From a checkpoint of a small transformer trained on Wikipedia.
Architecture: LayerNorm before each block, learned positions, tied embeddings.
Training: 728M tokens, 5551 steps.
Each number is 500 + 50 x the weight over its row's rms, rounded and kept within 0 to 999. Layers, rows and columns count from 0. Numbers have three digits each. The size before them is the row's rms in percent of the matrix's.

# layer 6 MLP down (transposed), 3072x768, rms 0.0253, rows 2253-2280, columns 0-255
100:474486398545474455385618436542479468452585539541489577588534488478430438598557504430474443624552516545610483514416533473519490495461497433494418641470577469416442521544478539540514423500517477567476478504487540559534658515478519527521525468514426525456491436507522584540506468443544565432482538469570554456522535576518471421436564459418550388442469572506453474496407495568592477492506465478563485533447608521511487449573541531446555503438510497521519598428530508526491524572418551458516498457546561445509441542522472517443531534523526562408390523467548469516530488540515531505468497440544486517578504490453558512521473477495599476451551589522591461450564362474513595507480470549495511500579434497495446525577429532394453561570485525536396577493400554511439471556532442
086:534454562432421494532497530502504464580444485510573498560489521581568455466451569501510512498558464480536539597461589506425464533524550512509487536490447423453487449528475487448418538478470507469540540499445478501522477498496441438513491515612514416529462522586454508543429479338518464487476522499534527547507530489446446538476514461555545548477469504606572573564530504476485525482488484540580545415442516408528529496471478475505546462511416554403618524499456506433582556511507525511522535446503482536403544524481507477513462540527497495510442530538505423476452535509511478449507469479435414552460479478538446569528557458530582414459455543370544504499424535510459498529577501577482447505589444570523537499485455526482430572419521434434537523449539524527555507459573431
094:542454468469491472484457518610472542475483501449520583484465509447535485514483478367524459484527474469545438442480361391487510459451520468437510544559420517487601454494474437526537546542430559452495456457454523449395528412412473518532492502454506497499544578603469564475423429579554445480478443543561475491542495500496512480546418497507475550487504460510614539523506580535500504557486486577558559491556531443561523455587427572499482513469582530572477413489482451496505520482464429554517499486505456463498515504411604589474537485503574443488534497495571503483562575508470552424465463466515517558493517511442516602413496520519513518382473532592551505535484484513503547436527393542589372482442446506540503427522550569545389486523493507451589536524552515444448545612483497
107:575521548542528584496420451408488582490602453585507504565522528483513365491527481515455453530538485475529475485523559505472510591525443710420600532540512525563500531501448416530456537515497496594492542485470523598505524523461544389448579454549591477427568554489491582521531574543491467442588545454410498510450526457581446502501508515469477451499531549561592480451500564464587523485463443496487500508503466532536482450450485495488509401554495549479440470531465447466553535510455603524473507495514467419357439536485502439522517444426424454480472496511541564411534595521507504510461527439488446481479589632521569528478477499450470521466494515429541451488495446560524462475533441466571511474540527489445420565513504585414501507639470561492473468513513495504527524568517430
099:441426511473419430434518473556510495497494427517603499614514520509565523556530484487455458440508562623533433575458506548463525506496450432505496500428513513533437535510479505473560469547496581511526617514467525420522455527497614496443494556483481544635564603645410449455432591495566474468557503526482417444605490553458513525524491522382539455597445533532515528640558494464401471442475516389545582526587506467509459438562484573465530502499520436501493467520505477466522398417481489619508541508450556516505525529499458629529455425498421441487565532439539513500580442435418500520624459503481532507498453519422460570485437449617554417538483501574438489519525556411501532429514530526542437559499467451493487528539528430507422490534449480537469557507416552384451473426455515
104:433523522511456500479519464479550571609578434530479536427571537574441473496490590538397474507437510430436496401534470612470526486516538486536417475549617560465486406494530551473463589478526565527412469557554514506501456481547434452461538450469478551479441500519486464498590515542419497479506512471437597452507556505470498425395612495476511424491464453451563509491467526494489439483487422459500442537562544401517472517596565489551563439352397426521612556512454519552490497459515511518507594579455552553641541455483498496447553489510506409535417475504458553576470393526492532520509561474570410509521505528542546483486478533472530456515488444592455565556537486466496569633477530508516501501500528533468543545499440518543430466532401432480509524606474519537554454491444461
090:536436476395464425475506471468525516520567462448483556575487462514465476514444483413469387468496509496569509549533496581474565535469590488540493554455539491411491472537566559546456431531535610477363426475551401394499421489457521477493470472655483364493484556472562559506529556515497486513598526385533511458562574492505576458438478469475608503532493417555535464520537506522524443495497412439529525526535440493487539482490416521600481522440576460524499505491571510462509534572508518517481432542502414551533515500549543580449598552474509557483488474466513442507479482542522491483519492542561505567516504511493421536526500511437460413462521606482465448470478426561580450466460555469534505567573492559503513497435449491491496556488536503486465563493446498594458533509463508
094:532457560413432494522483518490522493439480440421537413460559523526437466494429448473506491408522596508466463481445550538457482634532546514443432546533471430442516489453526545506496439534534497485503529551553530479448523523575411553503452534530502420469523423578569499485500480493548492443461518504545485575503495549473393454535489471593571565503488514500494542447442473427485534417442580587465496566495537571490517510489423522504517496474538556560414514537480580514585574502484515404496495519447456475471519522483552415566463482476447502487427359469409465463435492484454484585467563416489538585441520491515552589415509583480454534511469564532496507509439482507528501497392441498457514482575479523577557449454468502469484497508550507389541416504514510606552585515525543
107:520553571510580533437442495454534506399467550444485475539479478418408465546501500541479533468459511582562569433526457400489545659461502585429465483459568461494511537472475502458505486499485474512501421569491538432479493549429540533502528427531499453448583541506539461551480452465425413577593377467523555407460528529472534546523499443534549446418542518476501490554525440542498496513523518525483570497346490498506528570508497451538454465527451397491564481479520557472483554459467427489519437461531515516614476497522547450552555406459501541482402530428529485472499402542498495479599594539564484439486539422414528552551385487532548548450473524451446514602541556570401435603478483447519443568504507532556405484461529525485548596586442549431412472528478568587512576505526500
119:496433492533504530514537541510536493481516468444529493517451457430469484425560371538476478486566518590582521507485458474512445509500507426439537562473565475471505509501589379507560460571510459404530472492586440453470512518504615397489513432486553533494464446400482493488497542471484454532462540546457495573547497451546620540483468567504517537613552552549567535518531422455501448523445485480532472466510502601564479496520503590464518452484559458473562526559570539519541504541422486502531541553545524520515505466452486528455521520546521486489562506499523474473473501500436534456465476457558480452451438543406558589568466423464460509500562482500514447546515537547498461547543531575546513461497466469487540460513505588589537523465449522619593539445523495474513602556597499
090:497509463510478397516545496475473544510476404506594534508567450536527500467530546401472536530500442488486507568525539523466522485529525427447496567467520511521535473539509405483452468487583480502455550517518436470594476469507545479491482540553560511565563543485550526504476505461583483506464552563545466498458547504595519420571354537485501544472457438505550487592561451501589517382519442402515515550534450417514450447534553498542459501534522457516438526512435516506488532561520452621503562531465513583532391456440468510557548466437486547524479454464468484496537525541497514505467445540491540505418470567549443486459488566427473403465431463532522552495445512596536552495502514484424361504492440430474510472380524473387472512528490422496520476500469548471453492434500457
106:524432476507481585502539397499579510494419462553468521429495432508515465518584519596482515466483432481493490517505565408497498506475583537498546512438562549547536442471581521491453463543485497496550477432531475429510482500500491451547453506432452572532545461518484669500354516528447455507482452468462477542511549543481498530496444516428453510559552544481501428446480482426483492567522478445524434603498504471498575576491527433485500431563526597463458470477560472536565552489492482438480503492530526428573486563554495473539452527448522625458529552499563514468393446496527507454560502617451490504513555510478493431548599561483522494454555421578497529516482505477476496451466454487505537492506468357473488583480510519464442543590637588532491443444600526433569581517480533
088:430476552513488538543466381473467536459510508558533538460495498472487511476578471476553531432516536388590474593495481549530580459443607452421512550522481466520496469404552544502496509484565478543468592427517554485448481535416418514466503481449525490496456471551483493463505415553485554443481458452463530543540421548527492500479539466468588493610550578451577545444585470573468458471476522516521553440492488525517476575565374540505481476474554434548541579443440406523573544538444452432429484440576436593530570515489569522539504503453439590430542543477549521433455490521530506510437480489491407580538535571519472527479558569507663615567407496429512496477605427518500386532510478556608533493463461470544440535547493551499421535413495506468577550596522530546427524462404508
103:536457508515385472468489409458521533494558585504499523466525490440428386451415535476560522450604512494413370375438535483514437428495460385540498483507449466535516597586563494471467548589528457404469505474509492541549537498483535517519455596476571473536453542490469417516499462527465483496612508566546531544497591478448533434559443547555552506467547549424489501559549495451449526418511423535535575566459504526424447485498512462477525588473561494538515473514452574524485460545531414450491556472536527495532572478535446470389456550497443575442551516515549525507454444488460486480588454489527560490658491509454503551426555524499475512463542509546478426523535506532415528563492448516480532529512464449454432437510477581512463512479507462516498439522370447385524526427427455
123:575530551559530520496522556511580542479504584565542499548404472491495498440530481524501539454541549528541516419558550497514406430472477469474547477471502553461556447515369500466529549533539520489407490532449528468428538569582451426522458464507550573603508455545544466591521456494454516478453468549500553517486517468534476539476552451596522472486342480474443502471498500529483589553521480597455457451459437460507602467453566472515488552502471480421536547568526478494496528513442410485550544451494479536468478441467470439551462627525514523469595419522482511492446516564490513494503455508422519451428447545482611470444479521513510517476604570422452427591358406429538410513394532492464571587493496542502517473504514459454452466517500442450436559526505525412501510545524442
098:443543505462507467456435513538537456513446575577367531500462512504569513526459507623502484440501462443450540422468526476594496483509537428466610542561447553459475421526516527525579549429512510512493487535425503465524541505468546602422513582500457560397599494504454481562480502526504516556510499539413520526445474476556500484562376496474517481446622500488465535475537544521529500542546570482490535560523507414501380524417468409386529541504514465570487496542488544458444532483451468515488557457446541534544546559567536462552537511434552617575536555474475513546609437521602554478403508552413595546439472464524466491533503525476429450475597551466531500509440460525491499508434524487549392498461439533549428478535552579535494451475497565541530492561475499530550431574536554
098:520456556447510474512434476484457524565426575585507383515474421499546490454411530505531462453498576542497481536499540485491518577533512481504557481530525513629490414562466529513420551526501540490471482549513536439561536562447487411487413509409487463540392538470590440542551522512419464515465455461477509521584525496584516525525528426587550520521531483522420584580526555511503527492516476491466559525443577499432540469504545475471474445550488492430527519464525617409525522482481447476524583426472412475470581487483469503504481398509599501477665471542512486500511527564507472531429549486539544462461526571568420506446541519621503560473580577550485547513457508379492542497416475615477491494553477533532519454505486549556487517511444398495482468419559542544512538620392549
108:538498514452569444341455547534474528505540461517544560459438556513490447422488542513482518598376457527579415488422475487427471416448411581547549484420427495540565568548542535532464443435533552503574517478500604490454517442518578469485511570469540504421607446528503556515489543425462515477460521556461494517505510472349466467501556484480477490511536415561493460572470471497454404442529484512470538584535487444534519500525516510454519565431424624517555494489436436448442387455578452516496506537578517484558476501465564561479501542507531483479529454506569538406516583571516519499570496493478511491492462510490473514452517539586549601466502607558453531576399474501527528547512525594519530535434475633466599446471473573441506442460483451551386508477491491530446488514579441
108:470454490331524453475520493452540425456500528505474481516465468474545492446412463512512615535611568502498487421499477455432564501476568513545492506545441468410530526612500501468557577549428545488522457550476394550460509536525443560554594565536482567564441534514479515535442551520464425490475512555486583456521461486493578457454521484531493452408444425393485439564470429587569516467539476497582524515552583513425516461523488553488467510458505592462556507573530503514553498496523447460501430571500587485523508444527486443468476618580533503508448572464512475543545579492477532450470541510468507393470432452609502463482511578552475487438525463512511434593515413486556498517595480492496494446452540521473442403548437594468507517516457478477412428484495454452567417498434479
110:517495435431482460441530514465439415547502554489505516483494590531479445468527439430427490497535459527471562402403540509433441499423457391419486483379380475556599504515484478604534560537526469466495447588509476512466479535521605441484452607572498473515475423502609521467557506498459488518505510445408568473526460538584495462556523590422499589397496480450456506513456505532532508412553572531402491484516540478553459518469544521536504536395506456632532568584533543571497502523537438442509525493454443431483562528430509509559466413531452518618410579576501494571473486460543508490580386508491468454471587601582559481542433553518436461446546512447532576586521404548563447527591475495468500575528549574544517519497470530476458535566465491450528555549524513486558505503441588
105:423502466520487533601469552460481476485523482548540580462542585464500456590525549447545504441580487486552506501406480554540542482442546461494448468538543566506524488560468475444456443482465476524541475546514509571465534558483556535532464447512362461470483418457504460461465459491503530526503441442498400480462431505483564517610474520461474567524512466450506490492434405624513527604559502591569497561486502408454519417435393464386552538399433583456469486534513560568523462537582559425466451499490536552520400514521616611550467545495535511474498514496426551549462432488478465518460544572535522478492522581513486519481548526495551547588532534526486470424579555533504572686519417523505455402445445470577480462524470409447480537499485416551516420511477470470512551466355359
105:495591471579539450467427532460469584484570479525510475433468578556545482504542454551417529475533560477458529490426502561482567499544561439382501457483592458493392533467528421459490529559510496404430428450544574550431493514544549380464475526490484437583511501471524445538515487585519376494488525473486575457440504518503531656538545516405505515601463528506473539552511488572513596520587508549497484502522515444566445583451482607562499508487657562516479556494465581574422501533441475536446509510445406460496509622510502470553485579453514538459511522410408474471502532539551581509481481482462593528464469544512536492568542526479575454492493489507479485474407535526533499463420451494497494528531510550486480422469466471578534512588507499460527379491458577455510545670582477
092:502458447549490527424544477435477492570475571421535410518482483543468479444582486475474450424537635435430473403502484451528614466488583453496448387446484587484447494371531483552443509518430495564518404457467464522562561499515496550543529572437500533546580588472567481487522480470542485433523540527489530460527526420648518375548545559458494544481566497502507488569487490445498433443447521471591469465523493388446447498528527442466503458461542548510472467518414516459559463479486444555492518551504532475543486454608480473500518518539622604546577502502535527563488551525558576634507551493484497513546525580505366522489500456450521506480444322547489449395472453518534524501448538552508535470472458482452390516512543504493509379547521518443490500512515474514559491445508520
110:518566509476518401470556524450479503495440586517573395559534502496513555494521476498532568536512460593494514404524574557464455546513489478466461458465509593468537548488534610506602516568396533413545458468630516602480464519592523458470493417431542574467463459574533505559432491497560553466506473591497535522510456600525508561477344518619497434509483426465537558439423534530474466565475511537441451429435504639512554555503500555521500567594479375607470526521534466517546539447454515441540548435505509473498484404513435522524476553496366546548432572405486442442538412513508503527447589536501543514498542467530545457610536550489445506423600470527483521515450504526387526497503441472531475478521521467528508513579512502365409429540529471488554579473557544464454594534526468
106:547573477538583456516436566431460567476523502476478548505500504495492440480512581454573495442494497534519502443407447573605401504526478508393514519486537568544563483518444527538518436421448422529551546525456512502486493413426566487528525443583489425464546564409553505449515564475553538515498436440600501481401382567425504553510551468564540409491452467475585453530554581506512577443639543533452452413489576516528406585497511474476466485424525493497543451515448395484471435524550507574601471417578466533396518530443533554442412548467494528481514530433488499442406498467453613419535463582569438483451450455464481487476452446427465576487425432458498576559428454497477497462528531536590453401459509497511557485610562482483423528412485486578481524486474534420649563438568459
102:546515427476486523560438527430532546436503536450520464570534494422580473459537485577521458568478483538473458481479560452403558465498526494518555454575377472584458422453538450494474459593542458502514462469495487524532426527522454431543539526485422447463508551580481508479471443521490569524428479477538546524477467474492627484518441530491538531460457484629533561545496518502498427489564530493494487505426525550432403510501518642496501579524504504497512550417561576464502409490427511585536555485466483430472472432448463605498583355535574482430371530423448459533530461358576472420452512507548560578633461463489475493512532493484478552481547504527547554522592468570467473532487556519555542600446463537546519511479507463507474588581593442455493522515562499489542530528559393
105:387453482672545459578549436532636553463545597520433538530458559564460462420532466478516528424520524495511534533546580482539492535466500502513540569578528481523417476507538482478509490525432466429453537543462440539422484430482510474596509509561492476544519519452561536507559464532468546546461528489551521491522537574448490469474451545522455462480491471517574497478494482398469447574505516577442555498428443510382562543538520531452524508548488419461484526573484467540548501511460463491474571616449510470452557472509597574483471357474516489489404466511554506460376461489499436529507572491484499476486517519474501451481549542472569454600488570480520446584482551542452499474437455471451454567485491480529480537652459524445460478534542441510468458515535502485539475459551530
095:495479510457541489529449493534536483459488570434581504531523485435485474597439435440481528556596507550472512556436483445566371493547518475549482583575551562589473495422560458480512480464444484490478469495459501371447472473493473527597564452453532472539506499491492578532512486516519488519560519528644522456511509469469510470451547540498527439448517503446572556481432604439565468522461431562445481484475487465529521425454472508531521539517512402585430460512499457503505514526517556458511476506533421389440506659485558450347489517514490495524430607448504511619504516515527506502512513613453492576510430527572439474478505444593434505451490453520518497406490562513540479446554474477554527410488491539477423392510427497408546561429502548530455504533480451501567475485441580
# layer 6 MLP up, 3072x768, rms 0.0336, rows 2254-2280, columns 0-255
093:463452545471474470562568519559457526506572545555489522610600536556496491507465594486435520484513376526502542440500592539539432467434419467479468484479466552510458533604489454505486564413507440563582421402521467516511488406510548530546493538517538583384426427493395506529572561500448466435458489558478343551520464489405446416455555536482432495473480548449581562421465339500485437527527509434578414450485412554529433477417642518421517540455485547528511463574543475548475490527404596475530477430404475442484522529515413479557506548451567523568553473569569486504465531527438550475503520428535462480443428450460436461512502451424449579525489436505509495440440447519489541519495440478528498486565548645512496527586420533590557423524494443500507539534399516465437624449462481
098:482568522591458560452487542464550480517465543615408456619466425500538531442603466502417545527518541459569531483477635479420465502480561456508505420510517528533525397502459489539576431507495468569431452556574562635524516440479525573602507470487551552472518463513591472405470467503516449514515569424472447438489542413602485400509495564457490520462431445457497472466477498425515466485501523564476548495566443529487536500547448459551514533514455496497396598554504561599446620473509542492533433476454496545461443496525444478582517569560460424535616478510505527407502342484498427548538481451540478570523555454541511386577478510508401525454468578542442542462498545539499494425416435515468587576500424505447502484533529444463540511503428521434539466488506547547431506523450516
100:462507559447556614521443452520481531564495472475558581459493552499519525510450461465434487442601530423568595454539472486466570526597550555514520526446435514597529564475472472638497424508434479564461575504588572463497434514505494523595523511437560543507510525527436418490558469434562527527446458519453541488513446486470482527494450499509544559443447511425478607422517510522494413479458495444518495560544575491567549444475477460531520435518509521555526538476475545548486405546528443556512454507501557524552524571555472544405526504538579455541511518506457434505454564485454583503521494412460439523565438494446468536483515448473524452457416536403575449536426579498491508546460513342548447498454547569494551465494453540519527486510460484491634502582451519542498563416497486
100:532417468494452483456544512442428428484478539525586498512513562521533476491449442480450535505499544446535430496572510542475487526440523539578497380547478504462507480469529527501562473417527580534524439585471493540502468459630502466440424564488491440514527515551495497446385490492535490480432521543484464442485494463490535431507450475401493475535449430407490509510495531446505434460395514548569466513615531494527401456431539495495482596561591506584443441377465582543480450500444510566479491432437564476455514478468388456444502453501446464479500563489609513540584431565514572466493500506472494632467530584377508492519475495485478557555481483607425499485498514542591521548453543551560523570471397541534451502545528498525453483514464497448512501450494509432588546503462519
103:481445483561516488485534510543453485484552440615523560512597450604463551506572481499512504488459451552521433534517463590486431471611506419565588457431547482501441474537567440462491431436492478481606394472488544457569611507622467540565558513528500448515531460437510411516477472436531517481411429486542480478507397468526508466484417407498461500541508378512585474565501424585495494461500459406460422529529553483501484491423581492485542529548484547559467385487451471567587442471401530513451499433490486448495463485578488482590499460454525523555555454509537532555518570631480536564481573465515486456510541476624428488537471488470471550598466577519550428512462475470528585564525552507555493517356532568512482483505597514526455484559505413463410496625549547484494456446403506
092:488479486502516506590518518509405460536646506551422536433476530440526420492513435524528518528551585521450490538565477430543389468502415500480553513501511491509451430451395444542489520433505441447464580538555517554501488519586598434490546458404492540444423490526513457500488492572496538531490453540497587471500492636571459588434476493505451530498454541436526509459547430363573498498557521507420517442458498533461464472602588450440442483556526488539549467490552434460534469521515460567567489473426397416551435573479409519515481396515509492588460512606450578388454513441527437548485559493518483524447480533538406461402514473550491483506477494549510488446454554499393437575425539473522511515495529574480468609472520624499450480477479523547512471517496520447471466490478520
099:453472467546488522608459565489521536450496435486467496435482542519463485479460528470376599529548498526591418488515467522457436434520479485519421462538426419564511511485497456534491386409559454502551456528520556527558528437498458593498392425501507467441423401546498475553511580512537506485447488481515454486408450543495521381420539529492544472464437404557416533488452489405498559572578578580568448525550502503467436476474524505447524550491484467469488551528472497499454494453403506402513404496450501486462546544603407503531480474475514531492484468513477590464576460514553504529480546498476538505416552496565436521558468586521492489595498638593459628479458454545537446476489500548565558501535563596488509505523521556486532522405522437385463470536524437520457539450443507
100:502532508482466592502589441451440580555425508392533492569478548528552415496547576525440354413455492445565539469555557421558549493457525436496537552496488528492621523433566551464568505510454474452475433562531550558495598572484450479495484393505560546412483505534489444501452516543510486494522502463526519465459577481482497521434522497521486485464496418597463511543459423544450543491450520455479478569525434528463398432436515460499531505465461519542452427501441550643510514509523422537559417517541484542577462493511467440443432515527564537417572520580454543428487625555517419494534576420456498514466440421534510455546533504439582496482464558511550422510525586395511429442538491550474543539534457488588475461446486511546464610467520517534543503528538592392530601540408481
108:459482481599470547562584515542467576434441568431495427502464582520525498509582432550500525448561471443478491583606477615538557492411543374548418497495514442531504519526529414465492505524476501535530486414478486493485532452513477574470344570558402494480414435514516582542545459467501536548484582528452509513433503500485532487439548567557414495544504465503460502598460498466439448642484526428473461549519485554494479443628490605541554432496469442525510516530450539547513477541613507562527495479536532433520566500532470574504453410520487446516495479582513485519502461602407609452448575462459520503485571486388491501542501469442506533474505550406540618544433448495539526571465585516477515617528427514490456547527574434488603554544403524574485466408528506496507480462512455
097:450474460613447507544531400528483453440479497592428459513404537496583526505504494551482563478488505525539520477450427531413535478495524500489497511459423408528443542571439497515547580472510547471557404475537620466481512467502451431396549537603474459569488467561427587462509435555504387601487455447455455450481589450522501523498522450469541458415494522521524398562471400542481516520522502436476493533484497523512511525603498448521558504583474469483471545469511534473452441454536491607531425434513464522449505549572526513463543498523529396538501475506458484433517441583528483459452564454534473478474548465507552498545505450473500543520493520529487507517430475447569484520502523526539494477421532511442489497502545446494518455562429465460470438505452399434594496525528587
102:478496499533421556448561464471471412534486530473540461546534511485577534466627544519522476424474533452509409573438595560572539537509545475505489416489447499574567464512435478525577406497441425523527442509490460599456558487541473572532530553542522510412463522524488432492432456508551436580443520452526491478470523514559389494532486489451503567476377465384478512536459504441552599559546498431437608517579520471434565444536533516469594448465434537501403470500379442425539581501564528486554439502511463515440522429546451489408578529547532459412515499504485528505475460537485419453507504577496432498411491420528544517587476545463472572603502559530495557494518536476511552444503558569412505505496544479422462437442555461505457514485422476485523461527424505461507519464592479
090:472417632516514510438581419488497497536489491417511464507452540468522389467479418588521566466559409625526481552509519494481543487527515522628484501488534587500533483533653451526484518504590552488605528568423494499533455441488539560492521500522585549373591477428442631480467504433562482530501472554493456462444480542477597421569576451525446432471466605537387496525453498555572474413556441559465463451471476464565584392527616563527540409570582525462468467413468514516420543506441523540494506561422566487501555487504471444472527523585504489542500429469455464529486579540505428417515419512473436503499519473468511575500565412521469406522496484525540482504542558526509489506509453465489556521495522493526452559439548543534487434478524440374483455541464477483453473549483518
099:437522489536619536522504564476503495485477540390490511625480502463500426462484570503481473460450497444520566500523523582506488540493599457561538477442531587540432476500425441482560487524511526518503523470472460559483612539439535453380607471475435457487494612462455386492542458496607524571444438486585482540546515527448503492560498493528508577519414452562428551448508554508527517496571524449437572498602517454526486489554481467522519507535514591429494503486450434555476598505479510526520531527554508569582451427519403533523513525639504552529444526481449534460436604517371502489487555433526506475583452416531512434524558516388543454478616533473579472449476485545455502553513421518516554511516515556417552472550487419529517557474457568492427477519449467490453482534591503
117:508400523560459496557544525451424518520529465572506463561475417515628582441550481538571501460590346562477497474494525520451429572586500469448545511444455443541492429576460533468439546540505479613546427485498495555459493464537466467489568550487587467515472523525460478433474453455457523550492480592438485546527437397580427489537552550548518526474357585479458530554521525473506467538414552519479475591509485427487551489499475593485507508470451434422494552509491521606473537563430547520480500476478549507485516552492406575535510527550465514468563426490392481507452435538510515492576469477493486538554476489521460412507428438458540536433490550544540526546516536439491468419484508516562491486442425510467556503565533448454449385510497341425403553509545516608501485429441510
105:507571455449429597530562422525550537532431450501583386480418500372465591440563498493487532477462470479469512558479405480505509443464523514509520432500422556574545511429572529533480487499508452469534523438455569529490491446579518500551509558579538448542466469493494524520530540521436542544466480575453585493414490586531576525546571539598468473473546562554482487553527524517449430555488557458518527517529507517475467430437501489478519507476549427430463462429438526493469470601516496490529480506548563602506463501530488413508545509502413503573512502505528520391522465562507527463493476539503387472462651555378538465489455435510537572545543467539447551480418481429505568435408586520492440577522511541475435490590556409381484560405498487439545511519536580484528492443452464
101:505492513460447557507457513509550571561437534504548498452464576494524555530588461599531456394472450400481412486560606518531490552545506468470521553461498534563502520532442493458438498494571451529465538431490460519542543493541539433531474516507412433513540515451541578536499565530584548459444439483626518493464488485494491543506479555479444464512513403512556512451510515554541534401456453394486502556453505529546500582440597587483464440548469568619529552455522467579413462572443450425523574521542447463453500563486390422443593524498548521522515490540548594513522521494596461582501601445501547534531458460531435485595475517529562523527513502517616523424468563570502474508483622506499499465472541547489578496507539528453481522516483506508442511596302568457517498475469584
108:429501468505443583542412437464520542540468482545504393531538551560473511472586463472386532391514594512472454463483503459500568563501526544457507483485557509475603465479501565532470470572476434541472496596445525537522505472500561527621509442476498496463462597545453523461555467461540485442527416508561466527508545552554524530536384534490507486487437511500521534551533470568531553521478448493457511465535438494476448525533603456596469530469515457557485527433523422530556535513569505578570529466443525529525427532565397450580455533522554490543563533451501484500499455528507586506533561584520486520495540518594417505482555493485510577574416492555616550492464574516376504484525483411457500428603453442480457494499522410490460555453412428521579477480496466464422606408498596
106:583360564454459520569450420439524464479550434502510459486483529545567514449527480459492435522506421468572532503517561412480495499499436521565470559456533532441466400491563491485583501538486436574611483437528536459522487440525506545531574509518442530491464541448486463480507547481556613466487510468627423462571425480571485419547517504541469489544500633586554488461594491518579439485419531508582529510520487540522558560537458555502471490508491468431491530465405520561547497441500522548475437444405525456453434500596506419493493431482556424530480527464446424463499573481442513457501461472509504508516544488516421463403426484508439434511392455460534541474478582432492595520470428441489592506573523488523556594498598514547473474509417444545429444472567461483515483473514435
105:495503508392551533507466448464498444496475551458459422499516541608486484559569571575582579496522538488475519385562545554527564540463462445538559478489450491446591569413472525425449439485442501449543476493537432455526500494383479511479478469559479469431374596531543510562501461549510518496582452521551564459482506463522573505503435495439600576459472404490520489504532436502520460588448570498520516484578426547552565485468546511520570392544465418426491504496466521504499529498535524465483337486485495424543488541540547460415486496408575437562499538571526604531575524534470465461466580518499495446450501585440445487464411586448508440472455426476507436572444483504456511419428499582501481475508515416505467512427470528444559530371457521527501512513619505510589514524488558
101:531534505482490483525515560532437508525512458551525436495450471402504504434431481574490445517423534482532505488589566506456558519481502577489441403459396534557552446519496501436464452484459515455506410497520516407503532534517437449492372477503538430494430514567444501528537429484483477554541389497474492484440542548544468432400508629534484545488528412470429585466511606462409512478500502518495467547568548468531416489404433496589559535496471523491551509529483547561556563544520421576542487592530549462560514505532415412512520566524405454540449523538520504617441537448423514526504557514483481557590542435548431480524517512451371519519543595485540574516473509525560497519507530438502520527484499511504509474363461585491494559542385419495477520547423552509493494537522523
099:527400525537633591554483527560515477497602547519582486495573458467557517528465589500528470534402534486558411521462402483528487500480409565534549457530537464551530519539503486487427427511414500480504507565458481588485536494518495502543522497650499476443573445494477512584546525412526416447518504548524500582457483443448486487448470440500477492579487509533415537502598448452473550490550441391400524520545474512523440520471549634458507509513541470543493477499502434522522475561504533525556518422493562410476523552451513488529480495514520469465482473472523533506488586594493547480507591528493467472455454458531455502532546512489484511542527532541457490582419582405574470485520596475557497540550482524523460560518466425493518533469375501528430447456402491510540555482562488
104:466425407485540583523570482448503481481467434443523417533498442415456522440552477485497435482489475497540472512495528491546557525412540531487498478436537567486405547481505549532467530536502496572490506356494489499528507493465509646530631495459525539429573585456479491549580503483539555495493488548535603495449416501564485507448498505485613415504487517474480404460536410554450475554444452518446470508496495580527481450540449572525515516529419541392520480550448534574545471582505563462536467532442640445489534598513457474657528556506479526552522429582538482411533620499546507556460519465475464487532549443492469363548512431531514550545523568579502438482457543486571559492561566531618496507496478419534509547452590433422506426497505543491437503527629559471441476508564505
101:451510488471441532580566579507442477549490514534547491540408433407536575438574543447499609503507437420539487548445444572560422488540484539442469545517545518514570479497577496479491478546448535485585478500480507488526464494460502471564511389479502487528453478425503521458457541449502502514480534532615468508485556550552452514464485552418526544583417455507533587513473493564540512487505454525466500653585501529548515510435534497533486562445513500530478492377503525498533499540499492490466455483552533578431497425512484393523528435449523562506542430410433399526597427432537459466467468471533454527516509409527454516479502440526483541458528528531553525546451608538545457508467480407570485472465439564448579546562524558400512507510530514469486484448537515373451397489516501
096:423435504561503555493547463465389402527492399496528409549495447427583468451581483468595533566544404494444514414537481489489535559541517490597512492461540522539403504570589484530497518502553426531571506538446402472486527473456537541498437406457460566553454558452458431501556537480583441576537566398523520510518477575473484507517457496523545516379554524460506524605579423512533413548549414497476520470465587528571502438547456506412453498433527538566489551476467462565510480546508464524502456469477560498556455418485525482495567544537632595451534555532517488577612563608487435575444474471460531381559553375460387561521470513455442579525546380435494500464492551533515554522493555511544507542426515424562448495537571442424477581484496506585412479489520466508578476474441560
101:466469491487577592446449515445478540483572502477523537471455485528525464405520521472454585500570542628517509510529446544539456448476518489550539592514520492544554457530459576466527423466517473572536502557509432518589503480547484566457446432423470555487512464516550494582555548553470482464423441427563534476474449565547422466484505439448542524476493489455595487637507419469557463514443440534459595554555463524494522518509551453481491537486430522568463469555514516527505560561561474573511454432465480523558547527571480501522458530419574390576442529476459473491476492556488623539428499478480492464547469500378482538422471438500528474388451496518677466520456490522421561487424558522414414466456437559582526435491451561488409468544533557389530440494585461459489526404450521
104:518496484448565548512494512436512471482525478543455543463481565467432472439473379441486528480459471420560492533462427497539565560477460539517436589470388370512439642536495487419473468475435484508524486537502488490608613491548466565568549533486520527500461525515561502472410484465491496628494559564387575524540453521486474549551506529528451535380578571440443500552478559473507489542468449587527460516433521604420492496604441529527529487494420477487540529536552511498478472479462487481459464494455556533506479446572492464420400525557505454488544586555493507505574513457558398538579481515528406511471533480518477535492550444459495424462520557383482506581506481507590403476465498544540521504441494535515556568477514470507449492545459497520502480564582565459546510476476548
096:491530545454366499534554483493578549453505494440471466506576505538470509493471422474448510467526532470539480623573451515590463522496536533558470490480550431571407508567572594460481485545474496498605490485473523544608563378589434554542451382540486567434487565404504455547521451512582538475569476413552493513519546448447497406482471584504475581510477511503427553613550439470454554532499577531537518460559549448430513509617610454477463497472518480498588511405475530421436493533467497547440521460513485564471526497494472523488526516463519524547485536435428467509481452572463437452550464345575427456501557370453559467504585498461496543545506425454515536495554473510577636512496486603513604572590542445550532523490533545414482522552541518514411466479530542508545473504503519